{"d_model": 128, "head_dim": 32, "vocab_size": 2048, "activation": "relu", "qk_norm": false, "tie_embeddings": true, "parallel_block": false, "grad_clip": 0.5, "batch_tokens": 16384, "seq_len": 128, "doc_mask": true}
Each number is 500 + 25 x the weight over the matrix's rms, rounded and kept within 0 to 999. Layers, rows and columns count from 0. Numbers have three digits each.

# down: layer 4 MLP down (transposed), 512x128, rms 0.144, rows 475-511, columns 0-127
# up: layer 4 MLP up, 512x128, rms 0.289, rows 476-511, columns 0-127
down475:468534459512507517504459461582487541476493464454471435468461470471518486499496504532505541499514507522487494478489450478492477526547509511568506501521499421507514481514487488481458515488504553531517515486530516504494488552527516489530510504523511525535525473483513501500482439476492466463507486517474513464503553528427507486492551486456537504494530514484536483502482516518536519473508
up476:473559506564513495456545516517498477483455486544517484467478512527503537523495498481501501496516488529529509509507464491493469531495502495537469503508517536499495472478497535500493481482478499496502499494452517532459483529478504506518529471465483498530491482525502524523517514495550479498496459507516489481483490528505490454497482458483503534503494517506530465456452443434502503494437
down476:481483475471502478510516424494489496510494457464494497586516479494502566505495569532570518532537467499555490540513476489510508449506478517501476494481545461496457505485495541534500488484520520462498450489504535469477466518511488508509505505481487503484539498538517496493515500508525457474483493502537512497507524507468525477524478494494507485490489466533516498466507493501491518508508
up477:504483541537506504477487509500491448529449513503465510475497513550503506509504465512465521516530517467473458480500467510501459468519496470482496513521515474477494476515513515500501525494517480475510532485517480512480519501475509499495476531489492561501442499526525521524513491512527497532492513519477471485453500520525494527472483508495462488562477507505504510504472462483503544551476
down477:490505500559499515555534480454526517545515510504473469492532515495510523506540505489474506491507524500511506481470519513476508518533485460480518480492475510518485530517512466454506501532471502459535487485483493453523498527527496461483461489510486496458477525478473492493531470519497485479521471467525514489473497503469514488529498513473520516486532515527481514495505503508538510485504
up478:523515493492466539470519534462490461459512537430527561517517512484517528466508507531509538461487490498503530553512533524513476516485492490521496534533525474511502487522510491537476497550498453512492492489492489487489502520484517506533464498526515495496534467474490527520495468533498520510529524481456502475522473454511489499453477503504457521506484526504498458520477483467486476497481
down478:496478507470554525461479486477534517500501518498527487506501502494463520553497481500521508478511509478504472552515501498500512502481530531529522495494511497489502513515482514520507480511530513485490567491536521537513485481448470535494481498519485509529492494451496500439510513503476558504522523479499466524491449487515543469540535521465503479463492439476456449489536499449513476472509
up479:465468535494491511499505490488466483445468535458466473484506464518487502452469496468508533476507469497516507537471562527489544496523483469524483484480473470519540546504497510510513507499537517507542518490512526496517544493538453520500503508458488496483552538478521484511471511516521486452494483535489467497518462523536528508498507517494502471510462562443475505495503521513504485499505
down479:562522501535476523479533535469489487479485476502469519496483492516472459512478502510455451528513516491508499480540488548524474498540529504468486514499503485537506563495478515437551481488497481481491485522491471492504510496489542492536542516522460499468503506491502531508579508470507520484500498515454455502499508486509514443465471494524531504492532473515503488505478461500538506480509
up480:508505487515516527518493542486478491548517534483473512506545496540506458521535492504450477498464486500476529492466496541516513480515526520497524525512487489459447498440474533518506523513530491491481498508567470515510504492538469485498491464497461505523529513485485453532518515479531482516462535513458483506501504513493465500496473523504526460526495538476492481548478506498504467518496
down480:527494510513520514493544465524458522485492512520509493503501489464535492519490486515527475511516493524460452491501484549521528502491465468514525508495480484544509460526529464518507507502492513503488524510457476496518441524503479460524506485469498518505527516525511496503509484467530417500489495483496535482506505521472489458523491531542494543503516479513465489493548487540497489467460
up481:529546476481480543513547453521478526501535557498487527478528490479476490469486482501469530462498530497485502529484494498488518510497527536483496461530506468515473459533530469539486500515497504524501502484512498518486505531479479495515505478524508515491485525507456514504471421470500531521490517486498544498517476559515509513457506497498477532457458495476511494486491509493524516531504
down481:524487530509534538523450471569489529523542486494459467465528514517492535460491539530511505492527516470525536458508509512538525499522487515486508516487500478513536521529555492469520517476505505457521495469457494498537518493469510458504471496453497480488509537500505515519479439514493490465514496539484515469481488505482506535509461495461474493492475509514444528533476525490510488458449
up482:465502497482534502474477493496468481516529499484533424500508492518468527497556479558539476492482510475487530451489491520493508493531488514478479507525490529491511519504477511466505494491485499565470537518514525487483495530524478520542469485499510511527473496517504496532480520523514498462466494471495519512511522481526477493533492474458530453518492521526536491477480482480476509505500
down482:526539469492522524474485508510531468501511472480488506518456498483467503491489478520511423485540486468491518492493509507479515500490525513475502545515476529469537474490494457463492567490488523494503504499519508465507472456518512481536536473499485492479476508557526523480509496526511502509485472422503496480544510534507520502517522517497490521537525518498485536488485504516520497490480
up483:580544465500496527525527534431511510537489552509557479502508537487514508504516471496488524494477486515447527547511519491497522527486526471468535488536462448462503503498458502462448477501480520504493488470511469473496533534499500504562495473525446502505470490524511475499494471501549467513474541485450487486465510508509502509510494523492550479523541537502523498496482464526505525494505
down483:477522499516497476502519494578528491515536491496477465519521485520517495523506468541531510497470500469519514481500479519512452500447474566510486516514499496506482473479526485550478483521481518519495429502512512525529481533532532474466509492498515476488539500503519531485526483526544521446470456467478515467486466466489476520435524483526516504486519518558508460476477515536506503474479
up484:542483494508516497485528474524514466461470543486487491473519489472504495478545529493493481512456474469446499548486470531487510478536523475499491506549505469483451480487509522516476509527487478484505527500510492511485495501502492501507508529495544520522525474504542541494493494491528489464505525524489532500503489471483501508467515464452477576510454553474520516512495487465523522508440
down484:517548540484564539489527513500495509503495515486501490469473527480515471498466512511479525433540492517472489467523501495509526519495509470516448517450449536492505450515515489518524516515492517486461522470493555493480502499492504498480514539519493516451512575493493498488484528467503527507526481473512544475505479471483511500506490486522497485506534511527497490492500510504474450458514
up485:519514501506494489475509541458485515532463476475515494507536505536476490494477493495485473512527529515482506481490496537492535521505509505517500537503478490479506545463498497476496501476535481509473477472474524489479518497520550484473497549492510490484504501530503458481500479481476516505448528466511543518521502498500487495518503507467537507510515522473491494530475515466496533483539
down485:490516484495512503524516501420540507475480475491517545516519512510484512504490515557490506537504487505503487509515478496500514520506480521510535512511474524490499485514501519488510503520496518495502479488512487501483488530522479500451510479479505493509512483499491493498498494482479476487484470481537453467502476490489514493507507514484484519492462545481513504481504468508518522494557
up486:466574507539504501473485494559552523519473525482492517555555450486510528514494477481525520495510513494477468483480479517501552514516459543516554501511494454470519480470451439525492500464473527503484503512496506528519517515539487513499439477484522485519495487513467533501474476486491483441498477500497503503453494484508502488458473496452500511507511507483481502500493489501502470540507
down486:540516463519539530491473503551510520524465509456450435548505493480545518481526499504511502465504529478455516526511456507509509443490497519534489472531496466484478528475482570476521497493507504539484478502499529494479460497505482495504498510508485502472494475523503521505516521516472495471521458508507489515459491521534486469505518492526476489488470512511483513502475503532507530534511
up487:471502494500443495490544492476498485491494500483532506506487482499495513536477505490514540490501485485530540488510475495484551495544517492501477513534516507468510493467548466524476497495513517547497487507481506539515484516508538494538523495491486541494494499488507497484432515518471500481493474496532516467514498503507459519465508519523538494505488513491508509524493536474502503430493
down487:498463462502491491506465525512518530515462534541482496507517510525516506516513490511483499512521571501489501481453488500564505507418518493504515523458526504526496526491455502514507467484500456520494505496527532499479507486519477472510513511508498450495530479505462521530570492536504481510471516513494498492477514501475485477474478508496467454456558495482492492530503513502498484502524
up488:510525493547526512470434482503510541525513474480530544502526495482485528454537516472509505497517501511476515479490484514489486484538505503525510501477488492492503532530499443496469588506496527502497521513521506533522506510474521480507517512531498479509481504494515514480481499524485517477477498492488505497527491485490500475454482485507479486508507491478520529523492461489510486459493
down488:507478534505484526456499534499502518503527501523540499477494502545521525503492495485483529511517541492501500483510487490500521495487504523502506491458458513485505511491505509483454459503537529463486512519501515466468523486496505493496530514505446524493490519481464510522513524457506500477508521501506523465471505488489474530494511492489531456519510556488475496513493516509489511480424
up489:445481510472533519549504484467500479484489493498526503517545489529454511519497493538504473500507507539501517442469495506466532538519487461528463503478484509495509531499468481496459492510493491511494492523565515500500455476535475519499498469530502530487451477533491521548462524517492491509444524535455472521500499508495500499552482502512541452482542546512563499494499510478520518509488
down489:462499516457468496501482500502529503514492537546507485520528518477538497523478482481513513458518468499496492504512463495426503489518467505542468526505436542494475533497474463525452506495495489483513523535568535545549470515526515466514492496515481491498487509510478536478539502534510480461505505480483490477494448503513513525426497495533521509518519474470452530472529476489523546509532
up490:501515475523501507502491510499504471511472496525491533497495509507491485513471514487515518507492496548558523534495493503500519524501490526512495520516466514526485482504488498460509508514520475531443442483515553483481521494495518524508519493456519509570452502484504492492477484485485519508483548472495505519459533469447511478488494526421523492475511527477475512517491509470469516536483
down490:522492480489460441498446500523502496533493511493520477493498499502518472507495521518488502530499497495483499535479530475498482481497487486522471492514492518531485476528520480491516494490540500516478509446495514459510487526509512495516550533491501502518512455504518449502525491516476498480521518533542511507512484485520499525492522488439482511477490522573468470481510504524466509521486
up491:510464424516464513532507488520502519505481480543483455520468531540526509506488447489519521490460490502497502505464478492477480454497497520493480499487508521516508532529506510485501509469515524533491503589493454515537486504507499520490536489510506483483494547470530489518477497487530480512496492489491501503528520523510514493459443530482497532514465465503520476522511468485456491521500
down491:486496526511533511479564503429509519504526495514503474464546542487501507523508452517503477469509492495484515487505484493506496456487512487525506475479510512509478523535520519504528524500453491475468518447483488541516509523470459487524500487488507487487473485488516504451518510489449507505464495481509481467494504566487522500518475543492532517536530468478535503512515503507503520499501
up492:496521506535519494485527469465439520503489534523500475542515486474476499518504444495513497513484488526456503489489522462511542522487465558468503508504490524484514524512492486509484527510501488517517507524542516492489498483513512500516519502472503491495471479502508520505479507511500495471500470467476525467439502523530466525494491496509495458489456490471572522492517470515481515499477
down492:509499491487503509509500528410539509470536493503490496533489490486501487529498520513480479496504536514506488498487475495520500494474465476509496525454486551469542506547513505505487524475500526481503526454519482501542547494485507495495499504494497509495503498488517503466518510487472475538469466480525455494514483506488486516502523504513467519499463511500528483505528510488515525491527
up493:495471585511527444505485522481494506493483498464483530481498447526524483542464491489473458494462501477537454470474490522563557501489476531495447516514500476561499494479528526482513518484517486509498472472462503524493530467535471528522506469487520500523510520524519539486524548478477491511475484519485552507496475532555487521482474484496461496482497523467460521494504484478542492492498
down493:467474478533520464549486449435444525519510531496575498510514495462469499533470520532533474522512494515549499537506473487488494517529505475476499532557466552502481555494494443499509529508496500487526500509463511510523523502523508527455441478512462520527510482505506475558465491527501491458531509498517484513446505504467532478461532528521471502485499500534429456534504490492480465519457
up494:519497495550528500479491545516531511457507478493515493476505472501519485434511488472523491535504507508531517496483514538483474490500469480479487513521455475505487502510522444489509535469475482489509482509509475548502496502494538478519521500469523496506524514511503539492462528523500533483507530504511526447499512486469478450520505531521492485509508484476506525489495437468446536472551
down494:541465473495469531526461504482488498504485528516504501512517525476463559494498516503482507516491508506527455520527486479448497490522499503478495523485452517504518515512520519501500460481520499521452513458465480506504503524526498522478516498514474478515500492485463468509484472526534529504512520523527462520518535449508508558463510473523528463448480503522496516473538526488514462512503
up495:512473457508499501476511518533473493486498557485497501494491502526491481501507489516508531509510483517491511471498524516504502518484491527508515503530499509506534534498516495445497525516492490510494492528468470491486526465537461532482464502482513561498514510487464442493477480503509558488486480498480481467452509446588541547510506522530447522510521500498512470481472483485509482500529
down495:505507477498512504558519478521476509487469488498508535514456505487525504483509430515494519495500535517503512472461524491481495491467480495505507500508503507545526503508470519510498468533472501537428506496521521485471520501513469475512484476495503487514515501517502473466483513508475494499477510492487517536502518497490524524478526487459499509554514509522467495499510498559523440530513
up496:502521454474536523457469536521483492510511505513511526489497467509447499485487496477511531478488469525509497513509439482553541495488483518528520500500489545538533478479485504514509527508485488515493518522525507471466487537520536497427492500494485478515496514415518512460489498478516523539521465470505504488471480441523544482489499516463492512473486520492505517497496468459518560490529
down496:475528493469503512476489485528477536549458486456477464491528477526502491450508534507479516484523519466507541493511527476541457522563498485519511504504507482505496491524520496489545506497498524460511472509515524512543515529516475498477495488517476481488502524509453478471549512520500453483459492481530487480552471484483507447509476529520526466513498489463524542529488501499518561496431
up497:534534495503488520525532532466534544519474494482509484513515529508496498473531478505474500472494510534464522597512494474568519503447506512512538517511481476490468473462493519513505489523443471524498448498527526486526498517520507518532478523503446552436542521486474477518506472496527477506485494537493467481476532489479538500549421483497487517532453530445514507504489446486486518472454
down497:555543525482525518533481536487481545495486540500489480473538530489472524477460510529496493507546519521487481461503481494545509480515519531534496503563555455497490466501486509547470451490509493475472471455530481509490483498541508508475473510505491515458523472512549557496502486469482473476503442499484505527489510527498493474495512521476502543478520511456475498536484483473525485477465
up498:475499474494498533513515503517503524520454508491543540515487475492489479528444493455499519500489523480478498493509483505499519492513455491446501494536467514501482543498474512555483516463537490531539497495503501517545532460482518489473520524507467526507548531485498500479551519501531480480490519485494492479519512493534508483471497465515478475550504526460500479499479535495509486465523
down498:481531495507455470522497483460490515504482497495476474484517504521464518506490472519469536493559504472513456489496480484508547483514494539475494513502454462469483515501506557473474512520543496497475477541569520463502492520484551487508538503536519511547473503496489503490512504476490474492502510484516528506507467493486483503506461487512508540498523559511520502512467480490488502489505
up499:486459517476505540520520531521519538473505535561497488499503547522452440546498465514484539498486440476515530474525493515530437539482532493507515510496503477465535515478501513527491483462431494494513457517479512494521468507485524562480550507535552479523512485473508474488503488533466491498490466485487480492488523486500506468516566495523510501485470489493453520488514536464519516508504
down499:494492499498504469488493480520490515504493510483513517474529495496501504495528509495459465540457525508477453489494467534540504493483531523527507486464463470490532532465534500509509497515484513510468517509491509502499533519484523424522524481537555496491504512512516553500466445482520507528530478484524534503471520487512492510476516446531452487494447479571496491481512435487511574492496
up500:465504561464523481488507478529500501499493524482481505518490495505493490537509484501536491528544516480517539503484524545522542460476480511482554480482519512460539496504548536468504506416480515501469511480510521496445516497502489472488520531469508500516499492482536485492476528522464484513510507461502463457471467503521484490483504497472526506524502522472537504526502480536512456478508
down500:445490512495506542497533500477522502500498486493509495496523508474486524498511457496510505501464462524494517495478471493480480509478536499472521526470478536505519499539496508470494499465498469482466501493498441472502502504528511480530512487508479477488548511450485461509480552463512553555511520529470488504518524471555536520506499489538509524461555514496467468521508492547478525496501
up501:472481519529484487540475531439446509482477527511518555515546483479447483497560502489492501513466491526449515485486480533507480487509515471473500512488485513471495467531499527525515495493465514506516493498517472499507482486540505478510471535516529467479498532505518502493508512551463534473534468496483548468478496544540486538511506527483515477496538497501500490495502534505497472477469
down501:546503473505507492525477491494477511554536513523428486513514488477515504509494492463490495497556539490479496458471500478524504463509479524510523489484556510476481500496510522526479513515468467548470519491494449525489471521526490512531553508463517511509501483509488506478552513495494491513461485504497479483500493513506486432503516490520460532533514507489540453524508473511486509523489
up502:519545454485449536557510516474451539552509508485456528502494502545479514517531467536519490496495447495503525490501470495498500504525475444469472514522509461533514482511492484508511485523540518455497466468494479511479449494515497517513509515485513473478490497527475459521476517470471502496553486555460532484457514476512517494514494527494512502505511507499489516531486529468503470517482
down502:446487552512539487524489531453519541493474492463518479481518521508455535547490505487471485462495512452514515505506518510516466514529519501511513464512501471504478540468535483490490493509529503547490487531477500483495534511487508521481501467480498498528514468509529482510454482505508458504501480494464484493550547546461539464493491493493493511501495488486477513524487506542516472506480
up503:497474552495512513464496481487487519451464504478500534487524484486500450490544471483485477508496503524429532482539479503483473523507505504534529470518528506511513513477518490496503530505471455541499514514479480479487517508500494486520518506512488496509534502551492491524520472486539515487499540446515499532476490436489495516526510504513452495515528514523485483513505511440498499484505
down503:454537482493498515494445498499480506529467526501529490459503545470522506499483467543476521504493496478475525488510503518511529497485518545503483479483455490504454522507514492497509531518481495516494511531520488482553499515535500524503529480475502521496488527482499460539513499519461555492503480465442502465529493565523515492517512489468478479497492518528492504482473516457488492514522
up504:521529490505478534524528485521504476443520514505485529462472485439498514511479526489493494464550490491478522488509498478504551549514495486502486507531501465502551491487521505509509498510542480501524517514491482475480517510511531515518452483505463469525471547493489534490496483518483470452512474472502481522496495498496472537523509493534483478525493514523505478493501461525483546515513
down504:513528465495538517505501462458529504494448515482469466455524493479484544494470471522524487503502513489557505503533505485491494490497475476477487499508497510514519491472469507529487491529570463488500497500502471471517491466531504468490526503508520493508492486536516528459506523477481526502514479472477496530542500514517509515458491493494501511514490491508514523480550503473525506526521
up505:489517529516493447505472464526494517557527507477481506500548522481502499518502485509466517510524488507519505497489518520511500489499449509501557464542540559471539503499492509506476506486437493549516474499519508538484491507453501510433492465449521487516453499492479521518491557491513460517498509506514515500477495492502507491526507469480520544498520480449505494538521507481487534432498
down505:516538464453483521552479479507513525479538492492443459538525514525529537529510513466507468490502483486523494540565457486511479507501493517489495476485544498483472526468508489478450514492523464526485509499514536501510447512506534525495498491485504534463522450490508498529454572535490457523492495519495504480496457491490525476487497527514446544500508530524496461499466491530505527442533
up506:522452487495491524506525484528505468440548527478528482473508535501497472541468432517498502482481498487494522513459509499496519472543497497530469495497491525505520464497532501499503516452473497493481462524481529482469515550492508507460523514531475511470528553473510551455490509549534507475489478499515492489482525469503523479491507496508520517523501464509508483519445541470530502503477
down506:447514518547505474519523484515493533480510462462520467512487509483486528514470449498463499438463516513485499522508483550498490464508480492481515511532516474493536496536522518520499473488509492528458478493530519521498487466492473479490493472474531519466512503474550493483511509494519459524468487512582452510523524504477530504513519505527512479513502459520493515515502514539502485519514
up507:517498500491528491523553508467480452460511495479504511516523491477518534529542484477513530517509460482515468481549461514527481526499470485490533504490448496483494499492493498501514530463491448495502539482449468488500491536528532508492466500495520512512511524550481516506518519499465514519454527520469480486486499481505479478495467465488500560502498562459480504456489479476494523505557
down507:537504496513508508490509489496485500500556520496502539504507524469496522477496487501490456475519498466465529528483522488498533505436501509477483524497525480521517489519502525482512462490535551526492499489491510508563524493473516485495504469531458480466511464565508491487490448451491476518492505464525482500480478528485548488516512527512507479515471510535481467466490504494539493519502
up508:493506497513486500495527485487489527517506503544502472491493489522524512512518479476507537494512477491468536495475484498530484465513467501534508518511484466500519541508502483515472489498521498474455498443499489494546483515479502501481517454500497511495492537469511509497515512515481505500486514480506528528479533476526489477501520533513462508480507486518544515531555463488510476467475
down508:518479459497472485511487515536522486492528486489471476489480516467488473500496522485480497517510517500516484465510533452494501556521465477511522483485517495502499455496502487553508481542488485522504536526463532519512499488479452513500488541523507476469482505490514507468511501513543487544488518494555465479536490508501510516510489488534533488508470509471495492481526490468476508553495
up509:464515513518541490531511456495526506521494455502492465485472498496499458501459489534472449453521520460516519495515487510529511532455444523499465516522477486520521513488538555465467552471459555527474503551510492513509552530511484529561485483477535492522466506468470493501518448551520528462541490486494494509528489458503492510482497507526457437515499468514527503504488500516450504488525
down509:541494490527530542536517493502511494492491500516507452494447514504521496484517499510516444452471486458520511477456527517479494503496504527504473478535496480487501492500463515469491556495502530513509532482531518515548536497484473531572501464466560444513500480555458485442564490494495505492529486487472518499556469514469457463486519536483508490553478505497479521521495468501474463548492
up510:504496518517499476481493503485522492485523470488519494500510518506507496496475503508514484488519487473512507532464471525500481472500499493556466493480528470547539526546495457462482541495535482514496491543509508539503517479539495514475479518519491489485479502458512508540460517482529489531519481494496510468495513498500490482454495491512510478493472493488452501541464533475513511480469
down510:492513517468539486486508503466494506501504516524485491506485515528487511498503470516505493473502499493488483536533530456536498502468493521489515506524520541529499482488481521530493482532500482477500499520475511479509467547499513522505506508493478463494496461474517513505493530491480459511510480497525465500511480494466513487493509534502495494505516517498514517495497495545453506493455
up511:487469538482510543459533500529521531522485496503542493504471477500549484520493521447517466475527494517492517499487478492508497537525494501506527511536478477471518504501499473513498476491528470511485488535489528481485477482501555475489499517498494521521526495497497460473446490504433511523519463479492472517514541500484472523501495474475490520520506506502483469515488479487475495492476
down511:508502463522525550496467514510488473461523507569504483507520493492487467505494499498530483517497475496481510516474485520485494486505532510499443496484568515506463489489463490518477481516506508488594516539488489509525488489509448463514509497511507508526496477470497487518515492552474517546541502512523493481499484481524514483507524479487507494438523502484480453474526508496489493489499